Each number is 500 + 25 x the weight over its row's rms, rounded and kept within 0 to 999. Layers, rows and columns count from 0. Numbers have three digits each. The size before them is the row's rms in percent of the matrix's.

# gate: layer 6 MLP gate, 1024x512, rms 0.135, rows 481-547, columns 0-63
# up: layer 6 MLP up, 1024x512, rms 0.143, rows 481-547, columns 0-63
# down: layer 6 MLP down (transposed), 1024x512, rms 0.132, rows 481-546, columns 0-63
gate481 107:507475491481512517449488508461520508523430519509474502516512519489509514542486441522509505502478452468472494482502566472517515475491491543498516489517516526486529488475470497491499498472479441
up481 105:540472547499455456505503550519512516494480544492492563520501488521497509516514458512478542482488491499454518522447464474501464485504475528504541456512457517484540478488508503492527505522497464
down481 101:519519510451508513547530535499481478517533546457463471495543470494505484501452488528492497508497473492442529455492503521506502506504454478473515534496527491512535496510497479468481485512530505
gate482 100:487508482444521550533502457474519554496531492427490515482522515456526466542458516537502521494441533480485524526477540471522502524530539436465512496495496450494505496494494516483524460507471508
up482 095:522465511434509506545491428470485534465482553458541487518451517514453491512517523493478519504450462477489505484508522446516526539522497482483482517486481506536473502482454475453505507475493523
down482 104:493518506476532494482490505488522506493470506505482432539513521524533511511467494501501490485489522493503486490479494516531529524498484489512518492489495552509475488460515472451468473503472510
gate483 103:487539513473455543484500493481504527544471507507470462488545510519526456531488483478523490496508498534485504545458465523484480511489456507509497482508482538508505500536527479507516508554490498
up483 097:542520499500476445478502516507478492535517501507471508498511493482483493473429523489531464515471504475482550499446524501474499530481526513482506519553444501506462479501531489525478500521509542
down483 098:483533523504473521469473496496452523520508500520533531489508505521470493505511492495478520509501485450501513482469497496502487510495481495483500467510504513519503447489503466501503514507525466
gate484 097:521519492494506484483484480501482458529509470501486519510477479535518478552508526507498507481513514494487473519492497478523474517499486447475517491541470501503491486519506484544528501493500505
up484 095:473464461491499534519532461524555501498495540549504547506463501498510521485506462542524485490521473498473557503497493494476477508535491495520512514459517515533483481487504488525514532504516514
down484 101:491504534475499512440526534490520481530496491506516513542502478509498502468507466520526514516487487549454499497502503501488509501483532539467499495511540517494519447492520470491513525502521490
gate485 096:507498481509507485504496508493495492487568521488443522481506484526497489505536543476529486510504507474480497536497514502533503531542486484525492503526468517496519491506491497498468519507495525
up485 098:519476528468495525565485497492511512524448507522492530464502515454503475545504510487522486556483542475495467472521554514488470482537527498516481512457478505512543469467517512528496483493507461
down485 094:532506495493492517469516529477509511540455454521501453513512486509523486496460512475518505496525510478529528503489514488458524488492483553489491497449465500493513484501490495503495524486513493
gate486 097:480512525529469539510548492522525500502521511511529538489514536456530460532485454498498449511493533439487517528461543500501492447471518528513481489523506466492488473496518489510502541490476527
up486 091:541483481494491444487510466510510503494532483470524501532513518514504511482500477511480471486506476524536522497479480490503510487511458485476452491503562490522480503538506496497494505505548491
down486 088:444526472484499516504491472532521539483505517498510488483524511489503518503512489508527489520465472468486489532479489500446503516524516481511496515476497439564497506477499502445494507491478464
gate487 099:482509530546508523507491484538504518504531497484493539451508538493519478516494490483508522484456485518517467501525492508485520512517479510498477479445489489472490521455515507502488483496523547
up487 093:496513513494507533484445516532469524551469498488469516505486514558463494519512496480478478466476467492506494468526487502532541498516511483511506536506492524483442482512534508537505478511491481
down487 098:479499450474485519499491487507513540516436490495503521533477472496497545452504441496464483530512479537465521478471503505521497476501518539530493512454523508543506498487527458470545474529513454
gate488 105:479475514496528537522462469536507468495502515465445510486497511489515532523492485508501511521464490554450491496477527517502507505527476483474501516481512482481503498482496543454519519523522524
up488 105:494505493521508470514560519503495542500484502496475526506464470507489529484505530507489514498537491477514479495523466484485529504498515510509525512472503500486479476486446497545461519501527486
down488 103:525466486501475495494469492503534529493519496495527521500470458510535475479502556460507498555447484494517469479500518533520539462499474526511466493504493511517484463524533437490483526531445511
gate489 100:513495508525484507469496482515507502559462521506459499514521539464507470450526481472471533551486458506504476476517460512564481476511489537522515466521490486463504520507459456492485493461515533
up489 097:480527486493557476542522503489479518471527509572534547451501480492479533472499490500525464465515486507526477494523505525476482471488516481478483504488516513482505506527485549536481504485521497
down489 105:497478513506470488463506521508523483477485463504532531470484496506526435508468504509510480453526493465517507495495533533463522458522457473510523489480542480490511499530448506541489525515445513
gate490 108:531507540493516484508507461479503511507547497469505516518539498526523477500506516535533476515512526506529483494512500491513518505407506481479508485538479541498512478532523497535520480491485546
up490 104:516521505527508485517516503514465523491524518497521485497471460546461515561476497526560457491498510487546532497503512488512513468497529495527477495528494457529494529489431518462505496529512511
down490 108:508510517535535499498466514513504474471505526507483491545508476494469522491456464462515477489544483488487549498491485459500478480512483538493506490448527503494462501518510508488495469518518488
gate491 106:491544502485513482506496488463552490497490514528475506503487473484500508499480548492473480512487527514485527510488467529502480530495425503522481475501512525528496453503497507524509501491531456
up491 100:505519522490524482452450529525515520502467493509480513498480472527505466545560511510469504511438469521522496503532514507511487511503505482508498480490536490457495503507488493488436460523511542
down491 090:507552471499476498523546485501524520502484514513507526511498489456466471502512467495535495495515474465503465489506503478478520554482535523512475499485485490515501478504487471485506564503484523
gate492 099:533491482514499478471496502529511559523563539487427483573486492470511480512475514546484521488529477488466513511512521507502481489508535518498491500503501483525510535436544470533492484473537500
up492 100:518508501515498484476453518498533497528502516472482487478510519455490494498480494497481469497497526516503490495467559505512454516499543503514479469539511440543480542471491528523498473519486533
down492 102:458453519525474440545465497501471509551528455477522511539523509489532494556543504474483529492492506479518509468487501507529497491493503468543505508521494492507480468482507478546516521513543526
gate493 108:504495480515503515483536513456518481492536484482488507559483514495527521511514479520504509460497516513489500519507475494530525458510534510543513514547509486476527515526518541489498508529514487
up493 127:512479461528474493477513483461487494509501492440500488514521514500507502512492480507494518476486476510519481502506505532506488495501499517530529537528533509499514484511529454482527493465522451
down493 093:532495473498501518490520521504481449481478493524526473466480474447488520467531499515456463506460516511495484505463535513436474510478523472445497562467515516521460511538522509494558535512481558
gate494 101:479532493484504470465464509516469535484482483485521469512482514507533506514468531486510478521482492536487531512470453518516540530507484494516490493483488457493495492476490534518497469494452485
up494 102:467512505512543477445530491488526465502502497517509506489512497509495542499450511524501513506476491521480524489473495494515506524533534484473473513478526505508459510472537499457479521516527460
down494 104:493486507535486518475486511484482502489517458493496529464518518540459526527462525476457449534525509477503497515489498492484530519514534521492519487534504510468504513463520456481514480437501494
gate495 103:514474510474467474506505511463497491498515468563465552468486513528495507518522473485494515516467488499546493528486519528502484498501527495490544490541498517514490482501535484481536499509472486
up495 105:484516516496474511478496510455507469504507499517530457524514470483530481517449509498514501503545486518459508509518541471499464508529430493524500500473509468421532518524461510496501529468444524
down495 107:503456487495528488540475504472535508471483515483464522520485480469494501496475512510524500521448460504488494500466511483492487492475519506499496498494497544488508520548500547480523524511467512
gate496 098:474476484538494475510555538513449491523491529498507480473494501471535528472516490485504494484558490497504523514507483478512464504484505484477538491459499518467521500483472438517518525527492498
up496 100:505510512512459543472512471494535532517495510496503515498511463477477505502481529477494508461503461495506495501532457520454470487456515491485519487486539483490497508518509491505491527507552496
down496 102:487486530465450464488529492504510461482495451506503490500542494442512517546496524496476505500475503492476513489468508471543463479459467498528447462496497500541483504514520488543503507533489483
gate497 104:518523508524474541490496489487453469510493503532471481491535506471511526500538491484471525504539516502486487495444501510507455477509484511465493493533487520494507500488514468513520529499482517
up497 101:539467545480532464480490454491494498560463492524481472457502508522492487490500531477541535501512470518523527502550476532493520491470506496534499487547515481521485465487547431460528485510512473
down497 088:481498464475504499517491547492505488485479469489503498468501470483466510545499464536482449457515521519525509465435516516505482520484470501445515498524495477467528526513472467507502467497484487
gate498 095:484488472501481504484480519513516486492488516538517514513459473508526492496516506500525454496455504447516489520468520485499486486503450522495487495539500484489498568576515517450558512553533494
up498 097:493507533519538493500512529531528511521495473511487529460509547529509485504481530512460486484494481485507508484464534503494508510556494513476482460511526518476489515478489484529459464474462518
down498 088:512479458519469495500476468524467498529477441487474518496500485504492543495541516504464490519499501478480525478493499558481464487491496498522533509482473496509495501465493519482488495475541504
gate499 096:457495473492497515519538507446484478499464483501493509526549456444482508556469512515493464473486530512513487449518475470512460488535483460510524531545557520472489513486538527499487512553466484
up499 099:479487505483483484489511527520515524483476495498508520508514449496510488499507518492510496491540543508540522473497450496470495464547464533481532482487470503509501491500545530527461495480542418
down499 092:510490489530507532485524505513549500510466517479452527503499529488518496492485516481496524530524473496475486497551470507522498505544513514510478517494493527521466494510534528501518547460481482
gate500 090:428485501561516527492534535488485557501470535467567473526519492507476511507509480512494501519533472480482490462487491480554502459504509502515499462474547466466513499495524477517543526508512495
up500 090:521504520522495521482511491532483477500520492526494476510479494473477504463496527501490531487468473450503536526499535539478516513506495485529528537487504543513470505504496571502469507532513501
down500 087:474514513518498489493526474513527468533510529486486489480504476514516492476489453486476495509511506486473482550499530483503497545528530471536510485542538503496495470511513469449500506567543497
gate501 093:542483470495512508495514554463476472501521496520469520525466504523503544523528528486470488547521451518503486480502497496475489533534495461507527466496512478488522458476476471501479488508482504
up501 089:502491538533497489515480516515475488510496496482550486487475550508539499492514498491457527507536484535485471471484440504537496530508493480506525499501534526512480493493529476477498527515524491
down501 092:515505489477517464479504565503520472481552490505478491494495521512484519558474506471515489465501483541534523491476510520490491523508447453513471483484458482535488496449531513494439485502553499
gate502 098:511516522486513500527515522451522539509512472519488487506526505523528488496487501532530472521531514496505519502473512489479533519510530499461495476541511466494533512451474493465505478482458500
up502 104:517495484505538473538461513498471466470528533468528459471541504486498512489547512489471512443487489490507458521504480489476513493535539468538535509541452516478448505488486517517467497516501503
down502 103:541437487460463526540470434552498475551515491505485498485514471487520458512541487517486485470492483487539506499493531503471487531508512515507500548501481542484510502546510463492499556515491510
gate503 105:489488464493492516463474488510505516463461500475520563528501505458544495483511489514472493449493531548506491490492490532499506494462489555517485533522502478465500528520508515483475528526512497
up503 104:453507477508540500476533489500512520519454545468486499507485516570480493516475460515495479474481491447466501505475476525484505551543500487509511511485500466506432460556475539492530512561506480
down503 108:469550494517453485532495471488489500482481456503470441477490569458501520460538500473483532480459523473478448523494535509478464499519502505542503508479450555493542475468498506473496494519491455
gate504 109:485460446481480483481465467540519551525498471460514494472561549515485548473492508512509492520516512454485504494490552542501538469520486476480488491486455510482521520538499488486487518529523538
up504 098:513494483517493518466507485492514500511486522497516444529469485471489513440422481504550509492508435506509520482476498461524512519486496476505463514461482516470468475528459487472507557500567503
down504 110:442502474516505501466456499475455504453502502528543454506522439478502490558476481512521478491501511511520494480520491477506485516494525496468543462466509531505520511518503508499485517536522472
gate505 103:496504518516493486500507502469475545476512524497520438533484509444502487525491460468511498477496497499530538511512493517513486544516475479467478478467469494504488541485483490490467502518496512
up505 106:489501509495500466499510476498481497512491486488480449480479519486506528503486528497521486514493493497429506521497507490475546483470500520497459501468498485517541504527479456513506489508520524
down505 099:499490476509481529496492553488512546476476494478511471496505532493510497505476484518484500484478552515496507519489514480528497473547461492547487546518495551446483466454461503520511501477496472
gate506 106:467489544512511442481483491528491493495486440506502427541508503451466485511508535474500540547504488524530487496516483498530508480508526498516501478477482491491483512557509482497533516510534496
up506 113:493525468468517491475471500496490548511526501558473516518477510491465491541521535495474519530537503484487511476457513497543500488508472529489456553503530488507488486530527538520486520479487522
down506 097:506493529550488503530463506511472504528497478489501510476515491470489521511484456482467512450504498504499507500522501471493499529546474508522510504513522493475532484479546471514548521514492491
gate507 091:503514515499481500445533500549529522484510448516482498479476495503467494497440500502474469540537544488477527515492483461501511484472545511493464487505498463520473469528492535510507508513481489
up507 092:460486499505467473497531493480503535513428529484535486515519516495520498513519523512515509514473488584514477494543478510494482531471481473494490501478466497528486474494480467496537502520496513
down507 092:474548485531505513502524460495493484478545451504444458458546473474517520522528473490495567538533471483440507473455517496473507500490487464488510518507463498487515520486517549499499523485528486
gate508 101:467502488465518467513477481538487512503510445494522519489513474516480502481500498523527479467508501506518471461495502520512518511486521521508551458505442478488490495509507482509473472491503497
up508 101:507492521524517486509458478530492464484467529537551490488523524540481516496469540505502513541510487496465527502460492525512474487539505437517486528468524503490531516471483525503499500505493474
down508 101:518556507517489500541538431469485490505503528541472532516532517444486456546510479441508488481494538501496512469486526496490535471492506500508517491531529476477511517487472571497525521517493511
gate509 100:536518487493516524506497466525479520505517477489491522463529515489497511517480533514459476515506510516441474487458487517487521492540520519518506513521502478502478532445473540502501471498531512
up509 111:504477498494501530451502484470504535483450510509452507502511523513468486503495490499506498521485519483519474454482508475534462492503532528485455517464501529470485534522472481493470482543452515
down509 108:475550475540522489482520492486514460516457512508518472498479494459514474484501506487466519492470523535474502468485497488515510535455511515521523524514466498536477502487496510544489509513467461
gate510 094:443553523437507544498490510490504492509488503517489515462532510497506546536528506500501523480564536490514517511517490498499509496503476493541496473530484410520480504490474496523455479543545516
up510 097:529496526448501486499520483505516523458554498478473495457497523499505500527507472466540468494519511532467530486477523516523495493500536487503500492512431525481468511498496492482535494492468470
down510 098:522509522468522473526498510480503500517518521492497512499454521477477470534491447555451487510469499561465521519490548476556508508539509487481509468483515491492496538466477557491447509505490500
gate511 097:480548464494510496525510479495495517460499486500490481524507470522526462533541493513506496490492498522439520488516491450525511509502510522508508507533524475529505535495522506495514511499438555
up511 094:518426512448481512480541503474482507521472433458558516518478506462464515455455522512524495494484519461519483513473512490517447547519496548487526505506500517486491563509510531475488520500520498
down511 099:481522472507515495440545506495429503503497496503514535538482553498506519457505475466526520524486497470519489499491543512501479489514470490471494519497475510544498490476477513526513523541465455
gate512 096:470481468501492505468453496555488548531507503541464484571497486551514505513473501483537506478510459536535485513515483542488519488459516532548508500503566503563521505541498475516535497496468519
up512 092:528497543490543527511509559485533498497501503473498525472502482482480507465542498516508485512472521522509481503494495526520477495436512512513505432508509514481480492520467485495483503484483489
down512 094:520478473507510515516525461517504480484492471463521544510499492470502485519513453499526496490486500537496471488516505500479495492483511515487480487521540468520486470520476532490500501511555538
gate513 104:513474500466466494463482515518508477504532589458466496476527484490506529521523502507536513468483491517527471480493523441489493533508488503485510491508494490515514487466508489536450511495502493
up513 097:540532479530558502497470473503462487493504481524482446525487532524495509487506533475498494479493446511477502509497482509481529481528457506481515451470500478513500471546518471498517494572480474
down513 105:468540546512504512523492500487456467504539487507499533470512494468473478535498545503473538490519489465534510525493494492493534490495474498485521557500470514537512518481504482506511478494523518
gate514 097:466494486487486480485509475506519510502506502498490457489526525523493489500493505448506533498492550485539479491571514476466543491488489468485533541497499489489482480494517486525516520480457481
up514 092:514502524508484516492532495492490507505535484501525535531474504463512493465510507518476543492496471510477545447458537519492516511483566522513518500501481533494494514503490471516525470491483484
down514 101:503510478536523487519500489508501509494568483490529496523496525512512469509493537440449538490514541547516477519464491518491507515531523474527489506493479520508497477497497482457514460493517505
gate515 106:534557512474492464457523507497491507501468510496514513491490526517529505454507521481501535514458522507509509494493515457508516520516486482525503486476473498519506544525503509537500493433507466
up515 102:529540546512526482479529525487511490453504474500489480497495492469461480465502516505497518476481519544521501506513527527506491501490492527491489492513492559491481524493504523570536486454482521
down515 111:528497497497518488454494504518539522458526514508491489489498525528499550463521532467526494499523489461477506545514521510514525511492487527506484462463489506450490526495515504532517508473520479
gate516 097:520527505508482458471508517511491489494493504513509487502469536497516481493560503474531537507532483508520469485499496522522491512525500485545509525518507478482509479486531460502481535534494493
up516 095:489472487472491476477496545520496484524469534496492491467521478520500503498462479496518490482524498539475546453527513465506494512519464477501477539501495490506512448473513506537504552501519507
down516 101:520474502512464515470518488556501447487480484503490510475519489491500480513527479486457500478511480522553544531474517502518486479480481496481518561530520474551510525541494503504497514488450505
gate517 099:480485446503488566555491526506485448490478497489482517503497554454503512484494545519516474479526490495520497476523467525503495486495531528477482502473473509484515499485509517527488513516501480
up517 112:466513497513502493473511471549477529498465542542492548530500517499487493493507457477461543467501500497469515509481508494432485477468498475523481494485471508491477482472469504496533499512497512
down517 094:534472466504520483521515511483519477506491509487525451480500454531535455530468518453543476512504519493463506563529454519514516479504520496461478467546522524513540472495528507484503508523496481
gate518 101:501497480517443508483480498502500513516520467500506509506513483521535488528501505511497521475506504477463505478489508479462510458556460455539523520461514522531494504509504508489526476517477554
up518 109:501471501499514522521481473511494513454504476529507512506486497501528511513520557474494501479516482511510463515517493435480481516498511512516488539536493494544490496514501491494522505513544550
down518 096:489522499503495547500461500541525511494459479513512501497497506509491508547515509508527498467475485520471523500461526508439515521477472491452539523513488489480535521465492489474514509533545511
gate519 103:564526481456524504500518503479547483480493502463509482521513466535521493474425511527485507489453544497501495500521450538527472502533503549465493454493515489500494500513479519491506516491489435
up519 093:515479503530483473520489493520518544502507513498487514499511474469494537498529521531532486484515513506456567519507491507483488471502479490513507453485457549513488550531527509510510490484499517
down519 092:487505499491487470521505513458529484494509508492497492521480489522508489486499497511543510503525491497495474526535472474512555467553503528516519488445493473448513475520530475440465508571497496
gate520 114:481479508546489544500507532545476484558488532463464439504552490477500458557459466498514511497498537533537493451478504499491512481496468476467482517528482522496498476476517443538460472494488490
up520 103:471545511532527485489511508503504504483480462468480493489480497488493510521504496520503483561461472482471501509473501516538500543535501503515501473479537541510450527470480559465517509557471465
down520 107:549506510488532488536471536524462514520488433486495510508478527539493518528515500488522506513461527467450505511510508501482505488484487538505525486509546481484478545509504564486537532552500479
gate521 093:510515500510478501545514511503481487485482524493509452530529575496514509509484533476482535499518515468492485506545510520556515456487513473552579494500517483518517512505474553511460441514502460
up521 094:471499489481487494517502493521461511514515494502502497533498485467496510482520511524507540476506499531491493499510490517469507540454465472499531523520500497481497492527487502510482496484524534
down521 096:509504510495514525522527500528501472443460504496523483509540548460507493501494461496504487490489520512530460502490499538527531544469486521488496478532492464539476472549483480510488479425479512
gate522 100:480511491527517480473468519504509502499513520520475537519528495486501460539492519488470515480485489519493488502493555490511460448535500519471488505510521519471521530533513499479501503456464488
up522 102:478527521524501507483445458462512509518555496525498457479496467485501523530477504500511450452499486479502523513533466539504540529523468476489496490519490559506488477486504526519503533481531431
down522 102:496526519529519495449452529535508479484504469498504490498530508510477485480490472517516538502521509481511501485485507548513494521481545520517524501536470474535526512483489533536495497515515546
gate523 094:546491520494513475527499512481465462482496527503469525498540522499498501505503487481491505490468563514479462480513473519436489478490484504490514491495483462514493510519529544489530475476474491
up523 102:513489537540469525489503487538521475529445542478508505539473548539507482457491452483526535506488470513495515450487518451514474529509534516530483487484501509521478484525507439452475511465525515
down523 094:486548536531487486469475520488489522498497473510518515518501544496464488501451523473486508445504512498522506506497482499506536531517555483500485492498500486529460522512505481525499546469498482
gate524 098:494543533499527546499496480512516494528510551501487505494532539479556567481471475492484499532502505489507523522522484478517517487485471533523456458516527513518511490446502464502481508513489486
up524 097:438490500520486511457485485519479477496505487514499520495426479501547475484481491484482484507473497516488457457460506450543525509500470485467533493487522515491498520488528479493470514506480536
down524 098:539493534490480488519508481531506492511520469510480488518482506496498470480497488509492507503523453458546539497493550495508486448501476506500530515486527546506505448545466480492519482470501544
gate525 097:485483518490550497527519473518479502490483523483471476515529503547524476476493487511544508552546500516522474500497513501526485504512487501482481471493484513477534508484547477517533456514494521
up525 092:510488538457477499504526473561526443468476510528494506485474471501457467539467451488537528536505467500506490471513523472514478470484516515516503536480511482542506436488542476507524493564467528
down525 101:478445569467518509507506479551490486446505479503467509495485521510519489485477529513456510504519477506512532491487479495498508463518476498518483528489517527483508453507504502498472484477504480
gate526 094:493492546460499500518525491496489497479500459443542521516493482501508470509499513503443510517443472557498510503502519448510544509488520537481537454483460493511536513465547506512502484489466501
up526 099:507465496511518467469521459490496500437503503510496484474484484531480510508472472516485489474520496470481524484492459511458462489531498463578489533533516507511487516506539540530520508512497487
down526 096:488486513517450490482495498489498477508500501537506499500538472475528518508528525446531540540495480463505530503496490518481499553511467503480498500525505526448440482502453470516509484486488495
gate527 110:485503514511492477580505504483472479515455506469553487528516530511510522516494490496501490458495480511460522492505498478480493472462516499548549520477511537457545469514496465511500474479490503
up527 108:494509503501539521463487496535493528498496510527485514540481510503501513470480480545466527496490520511500535504491521481481487497527509519524504500456550532496477552550493472499452480522507496
down527 095:477480540491505515480544498485543530503521538487523468502506490521481497562491474500537512511490456446495479545479506480501492484529533492520498492458444554516503477508504508506500516482483525
gate528 092:510483486491466509484475483489491521533483480474517514517548492547491471521547544465467509507479503479476489501552475541492501509493542504497528548521507492455547520503534460513478572495507482
up528 091:508507494504506428511515498498497506534474512491498485481551478543489483503510543477498491466545496488536509528496504547558492518539529505487487517515511509500495511501489523521505530485517455
down528 096:518477483492519497504505506526483516517529521540498480448515481492491500457489452484493534498478508500481489457495449485507530474466478516479522478489474491505459467463486460482486459458565505
gate529 092:480514532521503552504513511492474468535439450511521469492525553553502490504468458530526476502569543495520517486545513512510516452462512529513513505488524481469531505495487465473484486513511508
up529 097:514527484491475499497454506506511524512502506477479494481481513491517502504493484504503513459548535523515468427463499479477466463495472476481520533549512490501529500475491492514506493539475492
down529 096:508533497513523505498482471494473527520494490520491534536555468507492510501498537506455506523519500481538502529521518508521508526495536513473507511529438514528526503493531486487497511515506478
gate530 104:527558519505480528497525474514495477451498487485495534497561479479477474476478526480511475531471518535526514518508484514563485478522536531493508515507498514504519528514530518453525468475539528
up530 103:495499508509507439552500492499522525496511512522517577554496475516462501510506506499491501505570498515522487481513519502514469493508510463508486446515476462481541552513558509542471516518490474
down530 099:488485520498487482495526473547580515495523503462476453477485473484509503503474470511487464508507520454493503532478472509466509500502461489507522511487495500487483491506515536506503499525509503
gate531 106:500515511485474460489495537510485468495519496517497476515532477438480479512512492528464524527504510502554534484498518468481487513494506470470512555515469462528524518488494485536514499532524486
up531 099:472508475541504512520477505511505514450496495519517509471487495500496518491511512479501500508467488484476469447520502501504439496526448503523493436516463490484549491513516489497567517504539477
down531 101:512516437470478467477499507515487527511526456548522479513505503432531513533548507462487511500482475510487504444511510496489506466523512538487530566469477533519467523478464470502486486491496490
gate532 096:481535510494530480477466521526486500500549489517451522507507528512510448505498493522520508458524479520477490473469499459479490509464484492554515515492517514468488517539496533571512441485516543
up532 095:481461480521499512489510535486448541494512520520488489515473524470487493505492503456519500511493476474512473487529479475574485506526429505518494536455489528448521506507479498500506512488498530
down532 102:512509527492471466469498553476482474494500496484481483504517470505512473482512488448498465553489474497477506495514481495491501483510518518540456470526483501491488485459490462479526508517482535
gate533 089:478457471463499505498515513484487533439475515530505485557503505565555506486449500509503515488526531521493474484502473525505524522498522511515501520460514506481478461489496473486473540464499492
up533 099:498460478491444529526532488526491504463497498511519520454483510468517511543545488492496521483507504506527519517513492473467513508492490535511482503530496517518483469525511473539517512501484561
down533 095:496477459508483497522534514492540448529541543461499489502540492499475467479499522495461475492521540480529445516513494471484495473494500545521471476489506486471509465486520508509506481537535507
gate534 097:522531498497483519460537430521506512485485514508527492548504488507486513476541507458481506505532530466477512478548493488466516513531501500515540475468489515484519487503524518499497489447554510
up534 094:488458504539514543486535543469500483462494477490479517500502471507512489535496456496488508483479490472507531516498544504485478469511521542501483514507494513534513501513527514499532503495459484
down534 107:461533476558489493514461522501537506478515487486502490514503490538508468486509503446470445502496486510521474523491511515476496473486522434513529487545491515518502479456510494501509526517477507
gate535 111:537502504497488487465468494489478478494488504545514509523563483529492509496532464489464499530456532512492511456502495544529488517485506545506504506499521499465512505486528487516516442486481531
up535 107:515495484458517543505489490483490515485523506501450508479511480510538504441520483490501494501484527510462495465555529535509482471507513504497483486507530493491499500504524485525538430495459498
down535 087:496500502451501521504493447441523507469539516502477526518481441555503481485528482493474528510454479511541469485489509508500511477515545481503468510482506473507494478459528490496483470501475519
gate536 090:518484522513440503537528502528465522496543518480532482483464468519549514520470495491492490498505534540487499532528528516475510503469548524504555477561491477520498537538486508484493531519503472
up536 094:526505451486472496476487489506507508518494487494484546523533522450461488454506517480536505527486519452514500552489494491557438478526512461503496527476527518480520482569513512532489503506465509
down536 097:504506520505514463488533494481506491442430457469467489510512497516475501494535542503481495517515506529532468509492501488473508506515487522438473501561467535506480508507507504505496500473506507
gate537 099:451520488476495468498548484536526526480454492474508495508528516512511529490519511511483516458493502543512494512543453447466485486476495475519504481498506505522492499509515496497522502498517527
up537 095:469492531566506487539498495497484497503512461509497488502502495496458532483465479473527490544527509521530476529501485491528495459499487445476545497486490501503508489511479484508522485527486485
down537 100:499492520556480546507497524522498510473510534509518518439460475508542500546502484518515490499513484532484470517467493474498479509478500534481532524507467499502499536478509542498486474513482513
gate538 101:456507480537467551497467487495524524502459477505484532475491521490495474445487475499491510499501538525516537419518475547524505510521460519503545495493488460537472517495475496502501514542498517
up538 101:554536520516459450512500498497482492477486494474470488523486526525476486530512465524498504518446469479486470504499487508484478480481472475489506498473501519470529527531501501477486506497544484
down538 097:486502501470500490509469472490518500480488541517491531467485531501477495542525472525529504503523452519506517491545495511495508508533524483499512517466489516436517526493527522493526494480528461
gate539 094:492464557517512461513531522513517498513516472504543539537512505502509497489500498499465518486502493490495513521514453502477466506507518472525500498491508513479508511520454484466493527492456515
up539 091:527521513467475515474480483457473463509482558487504488482486489512508497523572503478505488515490491483487490479472486496510512541508490457520467521539504483498510499505479528526496521499464485
down539 096:522496501552500487474526503523503542531518460523493461501505507490514488485462484478453465530485476504460529526494485511475496528526532479501519507560508536445489519525525484496487486517518532
gate540 098:470512526500485539531530477481476493488486489513461517496497477474480536479485515497465492513481453487510537539480473481494488509484477477521505476507486513484516469490502492527552489495480527
up540 107:468468518534474477507504492532543485461534508492552494489470541488460512543528442489505521489546481505509463462510472523476508519501534497497489518457515519488470463487485494507510478554499488
down540 098:482537529518486498525493516496533500497516482508522516480487519495527484549488492480510512504503528505544463504510499515543492509552474495511506494480488530450503494472518484523495521490478501
gate541 094:498492485509522515525486552541548498504518535505459506467505487504484543516500495533517531459509484465470495513518484452521504506496488453551490510505482517480505531483495524509468525474517505
up541 095:481493447516471516492519474490501506465471510525494477478517471506474485497525494519489462523511488510502520480498445485481496498450504500497532540519526501509522491502499489522472499505501506
down541 099:551506530519489518518484462535524497546521515505467519562487486481512453514530523506434483471486498496523506498448516482522514491491487507478507481502475518504486496478492525512533481466507494
gate542 113:469536503521522534507505507487471499475440474463504494510470519508507492509496514491537497508506524489500506537528540502555510466554511485504521507468486493504528540491463501506480462460497482
up542 114:479520534467464495512496548520523534515530510519506487495506491505507463499489513479552506452502504488461487511497492506468501522467503519495512549497475489453498509478550492490524491547521477
down542 105:518531498518497532483472502452480495541485472503537430526504508528477504467476493487490463526478486525468524493482482528494536492493499495506475490505542478505457491495488484489545521490513482
gate543 100:496532510495469532503497495534498492503498470509476518508507534520514501508523501503487516526527496514469491496491505523499499480542513535498495515484506503504512487473472529471510500518457545
up543 104:511513485483543518474488515519472512539534495526490505503495495523470483550454499470486489502502594509469516498509532535509509511498500472485501520472505511513543528488444464471479503516549528
down543 102:509519477523507490483486509480492519529528454496523465523526475453541496463503513503470514486513517503547503510504532486484518552525474497466483476458520521514482472519457455492486517528472488
gate544 101:506483511477458498475500484472481478498491518547506498492515500486524518536505507522503505506480493517489474488530491469479508440564493550477492535506531469472474465465514488508503495507472506
up544 096:486526483488483469526467518507515501514542535441490514492489509498534530519509517517506493537487482481505513493505491437527479511493462489468521533509462514506492541502501529488513539548445477
down544 091:484500501511509483511491535508517523490527494539523515471512477446507504501497505477479496449504521515503488468543498534498473546522448490521484510485512542484532499488525473498458493459537531
gate545 110:500560461475463522466531477521525489480538501508483502485493515491526531488504485527488515504490483512525480515490446472501501468469460532514528492523492519484461550519482476495513503507491524
up545 105:499458506525493456534495496498482508493489469521527518520515505484444481512497452454481475479521506520495481506460494538522479510481492554488467517484522426465470529489457484546558473515509432
down545 107:486500444481483528546503476524558548471498487518491525488494481491489546540499494479561462473476525506459516485529479491469485526494530518544508463501544482529483512491529508523487481488561503
gate546 103:452512495465482489496467544506519553511463473498468478496512490523514482544558500506494550501493512490524476508482429515537547501471479505488505515508492504462553496544471503498500466528479509
up546 114:490529463500495522525506519504501491490504494483509472511479502507513473512453501504505539515496465469464484496489524502454533466493529521492482470517483564501494480482471523508524521496510529
down546 102:568496492490569537501525497469519489521531515483546501475518476492523501496502524505489451522531520528488509487473545537481461458452490466514491527545537491538508528499512510502521489520526523
gate547 109:452504508519495506478486515499479471539442565523496471467474501501535518510497494518486484535510520523498518523510476507524537467489457463490510551503493531470490528554513458508480486510533451
up547 111:498461508539547481528502476509508497468518495482496574505521478445488484518460535531478461533503474479498494459500526477532535532446505501502491506514484527475431450496449511513484479513518518